config = dict(
    n_layer=14,
    d_model=192,
    n_head=4,
    n_kv_head=4,
    head_dim=32,
    d_mlp=640,
    vocab_size=759,
    activation='gelu',
    norm='rmsnorm',
    norm_place='pre',
    norm_eps=1e-05,
    positions='learned',
    qk_norm=True,
    attn_scale=0.369,
    bias='none',
    tie_embeddings=True,
    parallel_block=False,
    extras=['local attention windows', 'gated attention', 'attention sinks', 'short convolutions', 'capped logits'],
    init='uniform',
    init_std_qkv=0.0376,
    init_std_o=0.0,
    init_std_up=0.0376,
    init_std_down=0.0,
    optimizer='adamw',
    lr=0.00233,
    lr_mult_up=1.1,
    beta1=0.9,
    beta2=0.99,
    lr_head=0.0197,
    warmup_steps=262,
    schedule='cos',
    final_lr_fraction=0.1,
    batch_tokens=65536,
    seq_len=2048,
    doc_mask=True,
    train_tokens=305100000,
    steps=4656,
    dataset='wikipedia_en',
)
Each number is 500 + 25 x the weight over its row's rms, rounded and kept within 0 to 999. Layers, rows and columns count from 0. Numbers have three digits each. The size before them is the row's rms in percent of the matrix's.

# layer 11 attention query, 128x192, rms 0.0702, rows 0-109, columns 32-63
096:478485452531487479543550438539502487532536501493511450501499481487502487498525540520500523512513
100:540493493536497531487445503497541480513460531523471482472479494469498498483509491500511485507541
100:516489538515476460485492499487535532491445516533536513472500511474476514548515503485514522497527
089:516515523529464466525520509506485538524506511522501491481495515500480541513535496510513537468490
093:496489483473527472504457457489497455448497509526487497453531476492482447493483528512516474519469
112:509506521540517461515443496491504506467495479520450503525480499445512544534503483487502517517520
103:461522492459474505484528470550488501535481496519497506469480516498467470446467521497517470473492
088:485493489493499501502516496453503490490435484502469528507509530493491494497521452521492478477459
122:464485487436470498486495503520481513517499490506551543525511517515526476504541494507491512450462
104:531491470529470530512515491495502509504483521490480556434498498483467511521535553456512537530474
092:465474506495513536469460496526540525501495495493502490558485464488543509488459544490488514512489
103:436457493501490469520472532507508476503479527521475471555508523529495444515528487497483500497477
099:524517520489501474535489479507508518520474428511457480447486492469505526508488500486512457532542
094:479491461531485484490520536488512474498447473484471456549511487508466514512471524484520480472491
099:487500559472520509540493499482478502500498484498489470491499487491542480520506475477481491502450
112:498475518514524486483515503471494479483488485541511476482460512482540486546534509468488492509529
099:527438492516523517560501521482494481493513503497457498500507505502489545509517483504473519466504
107:513490505511520477484513491473544521529458520528485474509490480487466524550551505531546531513489
085:535462461500496504483475489529517477448472542556544507548484518475489490533535510483515472557513
083:526505542506458453490484575533492522496509462468500493457496512515479530534508469470512485524547
080:493504493481537494510498496461482497482540525510516499497505510464479474500466502519509501467451
088:522488538511448535469483513517485499486520486483523528503516510479480477464558479518530552507522
104:524528557460518502534480506522500480479511554492513494461520504486488514512530490485476460425482
093:504486506533488497481459515483485521492526466475518498519539496512484494513521458546572561492509
105:544518512498437522465468519474500513453506488523498505512458505500516520488461508486521507521452
111:489493518516492448502504527491516489521518519495529541528530476497518529540560499502502463514517
094:516493465484493516519483491525518478542484478481501491502500527532550523497476503466496491492527
084:479492507509510455522504506487487492487502512458501452498500516505495508489509472521539517474481
125:475482491550544487492516528486538491500490528539434471535483479477473515538516510500471498514512
144:502505495577520502501476501467536513505467530526467465518481489487484514514500536525498481529493
095:493497536559513479495513509479567530555489523537457504465507525479490537539556503496482511535552
096:472527531547513496478492491481567516479497570479468503485523489519516487503491499504507537537535
112:502463481470502533481520523500477488517505506467539526526574463458472513477505484550512496462524
110:492493524484500457532526513510495514526529487483536502466513495496472513490529510532484516480503
085:537491496482499471509499484523525479515475473474522552494484462508471483485490508495527522530495
096:529483504508496527493487493523514504553475476451512525465490528495515535524496501493478525499511
103:498520486488476476463486535513485501506489527462484512534501474464479516499504515477526477483523
098:515532505537532513541529521482513533500474534486500490532483483479476488495515496472488513501474
110:485516540460494501495487491509482502488525506473554501489518524501521472451492486472521480491506
111:525509535508488489470482550528467503487469548478505504562547506465510506512533494480514504499521
083:523487508508464487467464498508492493503511521477487531542544492483529519476488485520526449497520
102:494509501497470517491498475507488499549502491506504495500471541462504527507529467524498526491515
099:475513535559488505506529493486546503483496477537483522471515549495502520528526492491492497485542
104:479499502474535505494470494473537513470492502506482476463451521501545502502491464493548481556526
087:473471481513534524519515459468471473495487457536502515471503511468533494489489478492510515538533
096:548491505470483474485553523498460503511487517446474472490472468522504452532513487461455465508486
100:478511540517563484474511514494554496471531465517467494490476495498481508512517486503518533550542
096:544502560490436512455457550495449482529480494482484511526512495518514504535486510481469476468492
095:520499520508498474459494511527470523496475495502485480518499528511515532539545466511481508520474
085:504487547514521473495532524499502469524529488542472512477501489440499537528494497533481546517522
088:503495499515438520511503492498479491494502478494505497481498558508498528506490540522514482443501
096:460484503520459477497474491504558509502479507505507538492516463495509523513492492543490516532559
113:516517480465468514469417509508522487500505488566557514509500513505536472487512443514531523525493
101:481499489520481453445463495516529488494470454483495502467501490530510503512480537466495478515515
107:507506474476484474505483506519475490530508517457538528529486491500500531512530500493524455478478
098:498496508535470494528517486488531500525537486473514562453497494524476535489544544511506467445527
104:497525489510480492483505465452510486503494485503478533459497469533520493448509525446496467452509
094:495534510531515484526531507519507466495463468510459521486480476501527518503521462502476538506542
088:474490454505473557516512483491480507508516544533505485512534491503555538462529510542524480488523
096:483505526498507480499446478496507510477510462511512470500502519485505517516505462489516521525517
085:484532501519500461477474486480486518501474449498519508489549456531502451515469507501506524487528
115:533521491507506525470519503499468515511492532436473493518500503494520510493499507447483452466499
091:528463498501479468456478536476455526504484519481455476540489482475521521511466524474488511477543
101:465484469477536543506544509498536520468458514488520532497489478523508486490498478498466496486495
108:475523492471531485531539493503450536538515522503516553476513517535484504468500514492508514464502
098:502510506513500468494511537487496547448444557505501502488480512464506510508510506500511516542530
094:493513514465500470553500496529466537514499453484495494459468521517552541489515496500481530540509
100:470476525480522496522439534487509503490507523525509506495478529475553442436497487472496522492480
088:552455497529501523497500514478510463442472498511500457517521495465507528546477534424529543489507
121:530503488571499476524480544501507507471482530501476513495488523453483500506498506513485505517514
083:517480488469492494533481508497485503508465463540484456478506555494518508493489499512500486545520
101:475474497467492495474472509537476521547493507486504505490499560510537475510497456514483448467516
094:493524530494503503469511525515512541490499463516482518495518493533498517526478479481502502524469
098:489518544486519484548497519483487459473510480533509499524513519496503477527500445466488554544486
078:514471494508479506495511520486481517502541521511523504498414554502533505502507522478521461518459
090:539471496480459475538496459524476531516519518463537484470534499530498527493467476545501512500473
100:467475501493473535504491487505481457503522463513490485485490556516499498493471479552470553505465
108:484534450523504461436522467490492514487485450528509509489495448484469507486543493466510492521500
081:539527453526456491470468490487530507488515562490493523522513503491472518500528474486533483492476
105:491515514525528483449510495481478488513472494558487505487528505513490493528532481484465486502476
102:540527513511534477469445478478513541483484486505530516485533512480503536514517500475566485543517
096:502479492504451500519513532528494463497509521454542502513556465519493486476480510512507447498483
094:478537481466485495514508493496486535520521483512523506478506473491456499466483555553545443491470
117:501477514429513495507505511530470488519513497494511510526507542521506489477518486521520480509481
103:496479484532524497503503482486513480455477543499500490501488480483527493516483508446511515555516
100:491533532508492525474481530521526536480498493461484485470499515465504542513509497501535448516514
094:532511522484518486469454503469488498500456515463457475493437502493503527537466516472480506505515
097:496515503511487550497506491495491505530490506535475457465492508554500440524520503486537553518499
086:460524525476527499510475541500476535531567500512515498465486479554495460475474492451494482537528
083:507525501499486510556512516508487465529500499504511524483448491511452512496506540523471483488532
118:554452486522514522463498522479506466491488559497474495530492494515492502502509490444489503550501
096:471489498486500455488455465493519531516493508498473472542459475467495517494486515514520490509492
104:469469535520529500471486520483521510523496508473493493482512516490497519537519487492491531524519
100:511507465514483510523494534512492429484507480505501488493502493467465512517478526545474516496446
099:542472511465503450483524510509533505487487491506476493464502529502454527509459503503518523492500
098:498496499496530510451470507487507523481515525530521460536486518481503504479498523535527478527481
082:499495469519497501516499494495506492474522509484476489522450493516457481485463543497443527511477
085:496531504522517495491436494516517501494476483499475478513470490460559468501491504489501502483515
100:498515477532497454490502546503530535479522535510473546495505499471496505505519500543525494514498
121:514548523553509465482503501465541509504497506519455506465507476501500473522498507505498516513520
080:502455479499504476484491480508508489518458490497498482510452469476503484526481527500447495460523
113:484519490469495545521510500533482501479496485511523501499499517502522480473512489480549492463460
088:525521477506501512497529472508540470528499522461523521540493470517484508491516542514496497504480
107:473517520498483511516504507473477500532506475538449472503496512483504518554521466471470530483531
083:489507463517517531526503494479495494497516450506485483487474461479471539443503476482552476531508
072:470543494497463500498484528536492498506483548506461477519489525495549530525533472506470499546492
113:518444473526522537529510471478511510492495469513455457538489482496491507519466485504448484528497
157:494520452499493499520552461520497527557529496487529525468532478529457518463509501546503470500477
102:469525551519508495504479500486515507523482444524454465531499504476542497535533519465502526497537
092:462501479484510542487510500507481516475511492517520497496503511517514464486520493507530475452496
# layer 11 attention key, 128x192, rms 0.0674, rows 0-108, columns 32-63
117:502510490509504514521520474493532510515507492493488508446482517512473468495530512496452502498488
091:525507508474496518442492504473488515439446520503531493521468495511512489482458502468478467504483
091:478479476485500490476502487523520522483505480516504528497504490482497476503470527471486516529520
111:478550496537496485513509507499527533485514464528517494490497508476525483500507508498522511486518
103:500471530473490511507480498476516488479454548505560504501478463486486488457474507538537468467488
102:519491497519516513455488523496485493466529457484499513509507523514524475526481493502464522551425
103:479519493528485515506485468501465457531519514493543509481500444484482501473494480519551495447494
099:520486522506519503543523537499539510499504467492493525516509448475503536524487536498514496491528
094:467506485500473504531532522477501488561538504479503497512518504472522508494552494519501528497528
101:478509495503466490503449533490487505481486506518477479464507470502518539467521542460541488489516
104:468494528435499495463450490504490491514509475459506469486451510532516481459481514457501475464518
111:491506522475521470538496531510486514539517494525518506515543516490487527511473504533461488509454
099:510519487459558490515507469507494543555513514515552492445539484530468496501476486493499535458500
098:513485502501526513502503510481500519501500508516522520520491518503543530557473514503503481460498
095:487499490472489516520483498511468506540469525519495503489471469530516519511526501451507515508505
102:497481515451506434492495504533511467474504503466504472513485530503549507507493466512485514501489
090:489506530485544505514508504508475534536479456512514499522503485521497512510492472563448463481500
093:500524473491528487493512537498532514501512499503482499509486508461500481533493458470487554540505
103:500441518481514492454495534547504483481453539491524509489499517511497499483494499481478509485491
120:537523505443496515485478496500451532498529461488563539473553475480461454489470511471501519478474
147:527531501488488490496524514490521473506533452526521513517544484518431508514477528513475495479398
107:483486492477522526503500487539529557477481502503519477492474534512507490419464534497478519467493
090:498510483538511519510518514482513484543495509499480475529520505483528468479540520487500537525534
098:524491501506478466457492506506513510493521520485512510494495523443527496507486532493525514500494
107:548509496497522500523474496506463486442505555508539509538518481454478506477496524502528495522450
102:506494487514496487494480501492514493503485476462502499507546518502481447503525519520459518519500
104:478532487482442456503532502518476468474488494475536525520488484501495458521501485479436503486462
106:501500514473500514520511455507519524501510456518490490459524498515505485452507535534482462495445
091:521536518474541540519482504509527500490486491487445480512495496539479448516464494502444494517476
088:530509532467494523491508512511517513450480482538481482491452485526530483514430515491466485498480
083:487506506481552531527483482503522551482518464483516500473487454504491464527443511497486519477483
094:517474498482551507484446508509533538483490539537529541475500477547512456469459515499492520521516
087:514481494481498505521522501480484500503513494476513535503512511484460513480512485542508492478551
096:525540492492516471531501500494519536509480451446503497461508467534466569514511517503504508515531
104:490510479479489515531470472523492498503491553566480467486485499498489424460494480495463507487503
121:543470508499479500533474516494507487534495508437455498493451511526544528506505461458500500523546
107:481470526469530518473506497461502537484526472490514495476452468521488500509520531524508489489501
091:476477473523524541488472497509502504487482512549467481513450497527471475469505513497473510499491
080:499514474514454456534524472503516466535547490464531518462526500484489482472538501514523504521481
111:466477501496515498503488511474492529502493529491495518527513487485504483457518502497492475506509
102:527512455497523465469528519488482575495503542468527480500499507475475490498492480492527503484447
101:494500497523490509461530536519502509516493517515493459503536511521510532488524507504478506510522
080:486516490499504503465478498479535541472502480523494515507485534523505543523471496500507529531545
086:497483483457484454496492530478491490457493509483544497536447493507534493477519518517527493565446
108:503535519507522483494487484511492483496494485521488504476483522520547476502439534468450537572470
120:493489466489485526530474518506469475530504538485485454506483507523487492529478507488498486435522
085:475460495481530459465530500500512549471498506500498528464503503492561503478469520516468490547490
113:508495534444466515512535527495485510487494478474483517530522502534500490495501488484492472467524
101:497518541529531470519538536511497493519508523494501496531513513473518522515494448478510541475514
077:495476533483521525479526523495484538481489474473466511502509482514515479503473484517481505548521
122:541493498532464493510497543515453476514507506496494495535517523481476569508507495469505483473499
103:455481471497504471482537495494551516508465468525497497464491500512459519506530528501535547454541
097:496526500474457475529450519486534475562495514503507513489491525459514457444519455550532505483490
105:505498471481490499473486453482541501498504461519514477477504466487537453448481481524537510517526
083:489524501528507497532508474499505498531532521459506522495508493505457519479557505522527474444490
096:504541497560513520530504461520502483526549487508502515468511476472473530530513517496507527494503
106:517503494514470499484472499524490498495491470494505488496497548525532477469478531485510453453527
082:503513499488517485479520516516509565482473501520469510488519501500478490546481478474419525497517
098:501467489536466510487477517463533528489490484488512507504485538480518496467512497525552476548516
113:451488475510471460499534457486528475473490444536524498482497491511518484495472510484506526538482
098:494469513511488472499507477497498439526490490511490475454487484520464489514468494502494515490557
128:542468498496478517493522547524449504506496550462492487519482498518502523517503497495472472483479
098:467462514472481532470494538476493517498470493512504490581483485506508548484507492512520462520518
093:478482514519511480537464485482537468533522504561453532524483502480486477501518499545531506541503
092:490506487531521510504481493520484489518556505492499490473541525507504543530528500521487499455518
107:478492512510485496462419586482470513476505526505493488537507511482484542513493486436520519507474
089:500514512482489531500544464518518479497539488481515485462443472446487522454541501501509501490513
114:527477499471482517473447478476496522465502505548535536503546509553493460496474511519497461509505
104:487527542483525503517504543497509518491503480483516521507512560491545547504473481475469493484507
084:545487545506527513486474476491532544491483503542495512500496554523527505498488488487510496493487
103:497483487482463506488449476526519451534496527537481479529466545542527446506510482506486497508473
083:482503476496474480488520499478481490513495492476507467534527520452483534509545534465529503479514
086:494497497467522476486524498515504510462470480493448531516496517512566479525460462554509508526501
111:529469525493521502518499508482466526525526506512485534499501450522511508503507460497488475489475
112:552495516505484481475499517500504490506516468532474489492480510487454516529488511544531518485464
102:473526465479500496498527453518528498542532516485506519491519535507480517491505475536503503481501
100:448509571535456501478510521485507494509474501491479545539508541474507512480498484540482485484521
096:501507518490519531463494417503499515497481476487486475467439498510509464504484499477488502497484
093:511538505545490514501526516505496522535527505485482486492471499484448480518481500514490527518476
085:521500522509444501477473484498521528538445502507490515474505505531523481519517490493487496476527
095:508510479488520460478493511500568532512506476483507444478447538504523441513466483527486473516491
092:519516508528486493570515488490482526554453501468519516495526500508475543444506509496493499475514
095:474503517457515542488528480548532505538547500516546454496508489472510447464524484471530488456488
084:499519467502436509487517504489477465555538528485525520541545477480532501513572487464514498480509
095:533490506480529490488457487532485533460473466490515481467460530502527471491440495510496484526510
105:528495523497475493463501492467536505509561470483546492503539532464509514456515495522532482501522
113:516483490452458495512518531503461487451475527496507515523516506485522498480492508497458472476504
102:513534553499525497496507499513485495485494532499525467523516516486548463503531473458480501478518
092:482511464491462489424494461505480505493505489522506488482497488522494517498528488516531496483525
099:487522495545473454526534472500499445505464509516467493530494494500493516516518502477474474491479
093:522491511515510465498484497523507509509462536473517483526474508534518509502499523482504477554481
104:489483527489512548471532506488516477506498486528514527526503546523481492521532484442536515496500
087:534484569469540514489503467497548498498497463486499509451491480532477502516511517507521500524516
087:522491535487530472535502495527520511501513488495483533494510431473487509505472477519538440503453
107:494497494463495473512516517503509513481479503498532488469510443506504519481531519511490474458497
113:503488507517507493500525546503538469479489520509494526544513492473482521533493493516546544523528
081:471455488510499512507483517521519512471478464470510503525484509514562482474467492482536485487525
088:471477484494466529487491497458535532500484465496521495488455506520513496433495492483482503517494
100:482484540522483506489504517483517566481503495494484546462490497506483519490524514519532541560509
094:497480534478504527471502507488507532463453497511506516452465506518517461519480503485492506523502
126:498485490525497509475470525461485462461466540490473509547480501522457532512494490453451475498493
084:519520479502466517501498515510517454575505524471491515546485484488496504512505495499517484456498
127:498528473456506527525517446517547498536482494479536483474485473505503471455519515492481479493532
108:482502486516560528540486502535507483554471506517491473504494511525527492492521504480460522503521
092:536507494517469501495510488503511514456527444506512502476524523503477482486494551540498503499489
106:534486531514462496485451540511527477487538510552461473518498476501467528515525484484512521509497
092:496502460475522488468470469510546535462459460476478489503469509554530468514452501496466483490513
114:506528505557555488507505440482531530508523480510502516470516466502451523494517515501500517509516
091:484527528469532522482516482481510524529461496501549478462492534518534474516490498477495545500520
# layer 11 attention value, 128x192, rms 0.0684, rows 0-95, columns 32-63
121:461540500510506534474522511485522478528470487490473481493533524509508506506511514510478502475497
123:558472531481532500525493545496513515487514498439493471445521492507498498478467531496499460497528
094:508481457514500510466486529472537556538537517512487547433485481484546490494550481500482470526494
096:512492481503478555549527503477490486489563516507500537488539482516503517529550488486508493485494
116:460492472510489493509529530541514492482513536508474575527516483483541543491518493456499450534472
094:529536484480483491471530504485543528526506493514498472487514521486526522501476488513547508496506
100:539410502506476531567499530456514522504488521504519452471498556500497548470524520500511480528495
096:512485505495472482495515472502511465482493471536498532499534499495505512511503472490486541497476
100:508511559495490514502486526516525492468455520492485454481518492494478511503448551545449485449511
128:518505474494517544529484463509466529529501536516510529459440442519510511506501526455501514470468
095:472455453487488480494515472512417521474506512478496507503516458466496500485460471508500480520493
093:501445470509466528480531462523493482509536536517483500509497483517503492504531515482533489458498
105:478485478485543519496509533490453502488539417549513554522487485513459510514499466485511512507445
088:502565506509487492477501496496542522486525427565491540513514521517511543498524497463517510490489
100:530512505497506495507499480479487499542510562539487540464508483486489514535477513458508484478476
111:510445496511500510490514481491477482475492490486509506537505499488504484511527466529498502541498
122:521487498504493433499510509502554481552479471555481462490483531515517493469456480468556503508532
090:514480454509499483488553475491553544497510497491511535464460516485513470508501507498488490519500
117:482480506489473531496496491502486515541482535503485542487478517502464474525515457505507465489457
097:500470504516525529456492478467505523521513472506491532493511484496533509504477488553516491517481
103:514518532515516506557517476536450449492452483518507522495531508494500532510482479512461484496482
108:499470533504519535568483500476490528491485522468516480484486464496502546478483536478508470501530
088:508496471491488520517570479553537553457477477457535505504495540508521473500479525507511485533517
105:472499461519481540487540441503519495466506485490505505507494500513515470483509497515535526503463
097:505503515492502502485481503528473510516508510533504553490466504477501522539453488496463506507476
084:442437456485531481508531489489466471470479512415507493505511472480503475453501531480470466548518
105:525438528503486574523508434503470471504457506471502494491519496506529476456524546482514486497507
108:528540542501523517494542530488542481542482535485509471450525502499515522472469480463468543470500
118:550466543485498498525448517489533538498476512509495457516509512492523491540503529474502478508530
101:499522483496500479509484522500527496495461491484502493473487504518471493463503544493500484512538
093:475509503492543510500477502516519491485478482483475469491488464499475504491458508494450478520490
107:516483543494486511459485519508464515516515473468526514511463482469478462492487518537492483427488
115:489512528494511512488561516537510542514495536484512498514530469512467485466516475456473492489488
097:485525502497506502494466552524470538542492520516509465468500551457473507498517538499473482452489
093:488513507492506468495512479546490531536460493538512463459485495519494511488480506488479497471483
082:490495511501495517492492507499487493503530507458514489500505453503504475473473477525497533517491
093:490501478497497489562474510493484514525475515506502525460490503477494482489538486460506497518425
092:535535499489511461499514498514500467529495517500504454511452468523466499517497497542550486506544
101:490503517508496545526529512542518514501538517470520469502519506515493492446501475443505477455494
096:497504480515489503507484488511488443526530485530512489520478460522487516552527495521535480507497
097:507468470498536481533513511473534518504484513487503529530491465475500487488493507502483529547530
100:474503493496541452448506520506529495486507523527495482479514555500481513497512477444496508525475
114:491505517505523504517500527482521478513504517487503545506524503477493505523476483477509535554512
093:477474489496513443539511510554526479472477519506502500488493526506501495520524476471494512497488
097:475490511506499511512505473515465471508498500483483515544514548512513493478557461541521476530508
096:512480510495490467500513486466526503524505541487512513443535504440502515433453502426457526504544
093:451478460487531541484502497503549524494459428484539507519503507477461492550573527503523509496479
094:526507504518491475533454540482500524511517490480522505506511498501478503473473488505484486519506
091:529512559495504488516510494480513453481475501477481523458497548503487501511487458476496504526511
094:522488447506504489533516517495500478485443494498492446464467526467506496490510460508504515474469
092:483507485494476534501485469522485510495523470502522436498487455520532511473456517556470491492529
104:503515518502486512490502532500524495445479503503516490485505530503504521511512474525509531553507
087:522507548498492455498510482537502484486501515496504473499475510546482505506496489513539462482475
097:531495494491519511523443553514481470463529526492512507503506525465475528505474487511514510475517
094:461505433496505540442518517493521476424518426504528482506485512473509515511493520461558531490488
096:491444500509523495498512514498518482487449534500502481517492556509498484446534492532513488550505
101:562518528487499501446537482451474497499514449485485545493524449531511511504510486494484523486473
090:478522531498478539519528537495482487465466522446481474477527552485505457482512439482487476483497
101:479497511502506455489451470509500485497529522532536493559515486475463500507525521497470499471508
105:519532514496491514523526507498517526503486519507476479489531531523498493497471476493435507446543
098:471542467492517453497482530487523517518466520514513549531496536504525499472522504504472477551527
101:503473529499483507505495519490463452480500502491499483519538551487520490518467452485559521512516
101:490513517507503510471528485514481526487471521507497451480535515498486509494510494531502459512520
097:431506532507488526507478473477492491493566542473515551504535533523528522506523489479521488549469
096:541492541489499519498466524535493479523499478496479481480547493497479491508493441504487435515507
103:507472532501477510489487491448493456510463550538480534512594510501517452524546498506488513485487
105:531473486499525527474518512450490470462498523481509515534536552492544482485529543539491523500502
084:508564514515490537497499496469480457536501503500501478527535554504494489540472479557453481486466
086:535514501507501516466491477462514474501498489504531469506518514469514492512486557488510487505482
100:582500499488465522529451489486464454548521487483528486519469472513538497520496521467531503511514
088:452466472493504471474525542540494534468492494495497541507495440481497522475470472469458527499545
099:465493463497468491511554462484466490521500493485495473508497550496477495492510506444506520502475
106:482480485516500525497515480473512518513477483489494472516511521478513439523512553560506462514485
101:493476508497487483486542453527512503461469520499485494486539539512466522485549479494521470521490
092:528473512503497498488455514525506467478511506487521470501540527460474506498502525507493440498479
097:535527510479532530492484563504482505560507505513490516492521485458549520470430505520478472490522
101:510494532493528481499463497525507505518497523503480465523492450472500500509482538457503487508484
107:504503503499544512518510485504501504476529487466517531508451451478508509484492461495487562521477
095:470490484474560459506502513516511511485499523539482551462490479499526509510509435514486485526526
103:538531514512491522531467535467482476550474510495514509472482468484486474469452489489443481501472
112:498506467498493479454531513494477514525421532495480529509483493497558476513450491494471490499528
091:475476491480520481499505530504521503520542525522497497463513459557511516564506467454531505532545
087:490471482483494494520509534530492524557456495516504516523465466507526496527482509501490554518558
092:497483540482526523505494517526519541501512451495504482472488438493491520482510498471541477489522
106:477482528479512513482486524508478511540548459494491474457493473520491514484490486453523475530497
091:479447482479528482488476530565523512474512513516483501468510525514458513463560470517488492506482
111:472507488511494492501539485549486518523453554519484551511443450482491499507525521473476502517529
111:476473490505502497502525527546504501540453534480506489501442459484472507527471474487474455513527
088:478458479485525463501510543561483499479504492494497507502493503510474519476524455534510508500507
092:447511470484517468531504505561460516490502499500477516470461493518514514501522538480516519517541
101:517505497485512479514467529480471518502523528465480552508465462514544482460495492541460485514494
096:488492447487483524517464523511498516502485469518509471475450510512506515479533448484516478502477
116:498525524506492500526496460487499516542486467485495459503511501503517498532523541501581485476533
112:504412549481496501508486527531482532470535502473465542497494496490494488503524454519535539517535
104:551587471501500516528523471490506474502494481472502449512502521497500498499522536480493514503443
096:516479502491488468524528486485480478481485513533521501484535539511498510528467510471513489515508
# layer 11 attention output (transposed), 128x192, rms 0.0678, rows 0-95, columns 32-63
124:486482488484497481470461529484527543441500550500544525537475527513498558519531518514522485502484
111:507506516413486543519525529506500470527493465518461496485508471462539503474469497503488502524485
090:495478508498450509474540527541537450485474493532533522501514483531517504447496497484515532486491
094:502492542560480487523535545499475475475505515488545534514526501518483478486505512474515522450524
114:484499531532500511517533479556521470500488501503530514511499476538540514524507491517483506514512
100:491472518417502478500474525495514503475463495507525527489480526479510556465499511514486527488545
100:485521489491522500458493471518504445546479472427513493507524514529481530487495480495541487500543
097:482478508544463542466517446502501488478488471479537538481519494449518462508510504543522533522502
099:447513477436461485488485456473495536456473510500453466449489517496475496497517516505486452488501
129:501522508455429496473411495490484505468514444515503506475499491462516519487495476498518498531520
098:500502526443508474541441475501515464522488482487524476432520529514454497521471538451523539493485
098:478495481474508497491489433504518472508524474475515489454489522488530503505508507497571481518507
103:487494534432474513472482533555490526466504516456490451521514485533469516518487521507510491470499
081:504455520628535521490504486540482528504498500470530515529500517496555528454514508502534502495511
109:534504518537531490462489513479444469473479517515531495524471471493506507511465480453477500509505
110:494490479524487481495521485470493481485513504497499531532555512516531481522545468494525511479475
115:476503553541542537527479510506505504552521532467524484500504465450555544485494509522468498513486
078:509491512588526493490515500551466448543530475523539506485531512504532549481539507521526511464531
107:533499500458488525470489469535491522502480501468492499509488508517507500513533450451500499512458
100:511514494544484492459548498496504492487499456536500495480512509516486460472538483498522506496481
101:527476458603487487512506469507499511446485510514503492508479510485450490483485523501554515463514
110:531495517495492508517522481515481510467501531471502490545524473512494530513508525481484503490513
080:511538493404516524507514497508485495509518484547468477482489510528527495517525493538521499463497
103:518490491481527505486486450494477483530531504493489530473552498496499513540535497543552506464521
097:489525487534509545539506456522479493488499512510511508470497476530467490513530473511475528499510
084:491532498508538539525499496540496538490530475514489461509515494514471492519503470490488510487480
100:563515469471518531499524503480537496470485496529544520539492462458494526529536476507476507471516
112:503476471415467496528475521492479548476504563484534516491526456493524515476534490485512495501537
111:459488509475524535445527473479497428492485521450537536488522463482485502488481465550522491541520
104:493474510485524515530494454502529512518467506521507473508468508490507500513486505520428490511525
094:511518480530521496534508485495504567515488462556458491488528463519483509528524491528478554542525
091:496524506384503496472505514502517490495485472511495468543531466527488503511454504468494539505477
105:496509477452523462530490518489515454498500508481499464500520463463505513495498494519506507487487
099:504560505443460534499515470469505527503470518492507494506534473453465544480513506462535541504487
093:486537486403506453488484513488548509497479453505528497502521484489467488486494502523513515496486
087:506453506590495536489496476501488537465542469536507478514488459513490500488500500469483496466549
091:514512464442516551549515465455495516492497487497518524495435526472469491519519505468495500533486
088:482516539487524502520528447550486504537534476529494453472479487507456509489506505509483505538536
096:467515457427516491498446501462502476510486487524508507551506459508541482487515525499463507492459
100:516529509561511476498487453486494464493510503521523473492533494558501493470537494463498520514464
092:466491522598492512490541465557480506513476494517497493495504511507451499544504491510511525498530
088:439523484458476482481500451491482511522497436502520499479486462497462443495513509496511508487507
106:495487476531508526542481494536496512488494501460505518484454540507506516479526459524519522466526
101:516478488418515486529530512475522487567498563499519474489512503503491458516466561517530528481488
103:520493500522505504486471527477486505531476557478472477508517507487523496475516457507539462534493
102:464509486570496510458490453499506505491490486519525468500512501451529525460447468476485525494523
093:507489474444501495458448536484506515489500506503506503508524512508517474476519487497530497496522
095:517511518558493494480469496493500519504495534473476477492470524497495528497497507459470490536505
088:478505500435515480484533494500522478491469490522495503481503491518490475521460474508499497518478
086:540450505468557500547497489474475484488497494482491497499538495517511479542486476560513514505493
103:522458540514517512520473545505481524507492533501517491498475497508498519522480497461498497460469
108:516494517597491496465533518488496513528524479446468515510499493511473513504516496502488472466505
092:544484531464475507512494487505486472485529513550493480500467466535509471489482506506477502503501
094:528497518478501531558539498526484505571485517497471533508491499484465558518503487526500517520495
095:507487526523515536485519515469499513505496502484457507494505465557497464493510530517498503449477
101:482460471541507482489464518474518479496512523517477531542480506493535480477501484540525512496524
099:507486527428496512483474468524501539467473488539497479503465498470493498515523485498532523529477
090:492483504383532492525477476494495487516464487513518540491503542510478489486470510507455505478491
096:528492452543488488457495482495516490490521514506445451547485498513512475492483500494505499501498
095:502549487378486494507494494507495488486496521482459510538492499520474479483467520500497490438481
100:461534469463526510507494516478524527550493476495493501464494529509510507533519477553475507509523
102:542489529489477504510523513510463474554461520513504540481536501493497470544499490483440492503498
104:548516529499473518490494463478489513476501500530478496481464458509498497492510504546459503500519
096:496545546516470499465532519501478532525491537474511495472480481512513559508512501441496502524501
100:481544525477463490482514495495493553453497509512492484515483481468518488485513439431473526538488
107:527490527537508494492525481476487494531536561507473538491532473529508479500545492507515472538532
106:461453490506506476499504506470491454546544466505526485525495515528498471451493498500519469531520
089:481488476549506497535474507508544509448520549476506513500545549532505474496497550502507509510483
097:515493488504503499475511524517518480461474522571510474530534491512516483472532476488462528488509
094:487512506403524516460515471507507486506460497501507485496509483540478457506507521515507521490482
094:532506541496509493498498467537508484529507544484488500449485477519509513508459490510511518496524
096:508490505567541495476502491492554466495506516456488519497473512518504522504537519505483462520481
109:492493511477499462479533495457512461471499536508536501517547557538504491482498490527465462526540
105:509516475569509503485465519481500526541477520458507531487479472475493503471527549488488511527520
084:474545491421528515457465502548480491431437503547477520516490499500520485484503470517458502511467
102:526497513403497512525541503507519529502462515451526484521502496512516530545455503546528455475512
101:513542449528482523514495470492516565519477499485520502475468500552510538508484463531499476497460
112:517467501513470536517540513481532535523498464482519503534487495512511484530508525492518489487503
099:492526489480452536501491493535498513514479484510479482493516499483497490517544531490491491461503
099:502515482493529535478498533484547519438459493517534447512511518507510518530531510510546490477507
108:494517487546496536491526489480515544546510538467495513520467519503504508496483471498531495462508
092:496513472394518471558522534487458477519447478483517515487465492510507519499495530508464491469519
100:490542505463505520514528495508462507552504493466504501497485469498481494528476501522531486503516
097:484524512457468505455521504480496519474508486490491446505434476493530510484472496506530507444502
108:472536495457494495450473473490475489480482536547495516490482531493490524495448502500496474477508
101:543494515503484452475542487504485488510517474524473484469508471501494495510474479536487528494479
117:507507465532483506520495481504518547496465494450538428532500473467486496492498478476466521537484
116:513513504518482509487532485495494522496481536476492505482470507490510496504489494497483476488513
094:501526498394475511487530469488519515536529467459496490447435500499493546491481509515537485451516
098:462487498502499504515469512529515510463489511489528477472494461499502481480473479531520509484509
095:494516497436455548494503482491506522507517491500510508466508503505443448510489497507507510495496
099:445533465530495508509488496567517498510520462478524456457495512489529501513522493493478514505519
110:490475438415464488483563474518497475474482536533493473524487483476514514500518470515504511514499
123:491508491529513502475511520511471496501503517480494528470469463490500526489492458495473483518522
110:498481508558516482515536487522506468489486503513552495513510565512470464477505501517464458483489
093:528473464477519469507485512513510495467496488475530488558513482500540535532528494527459519487521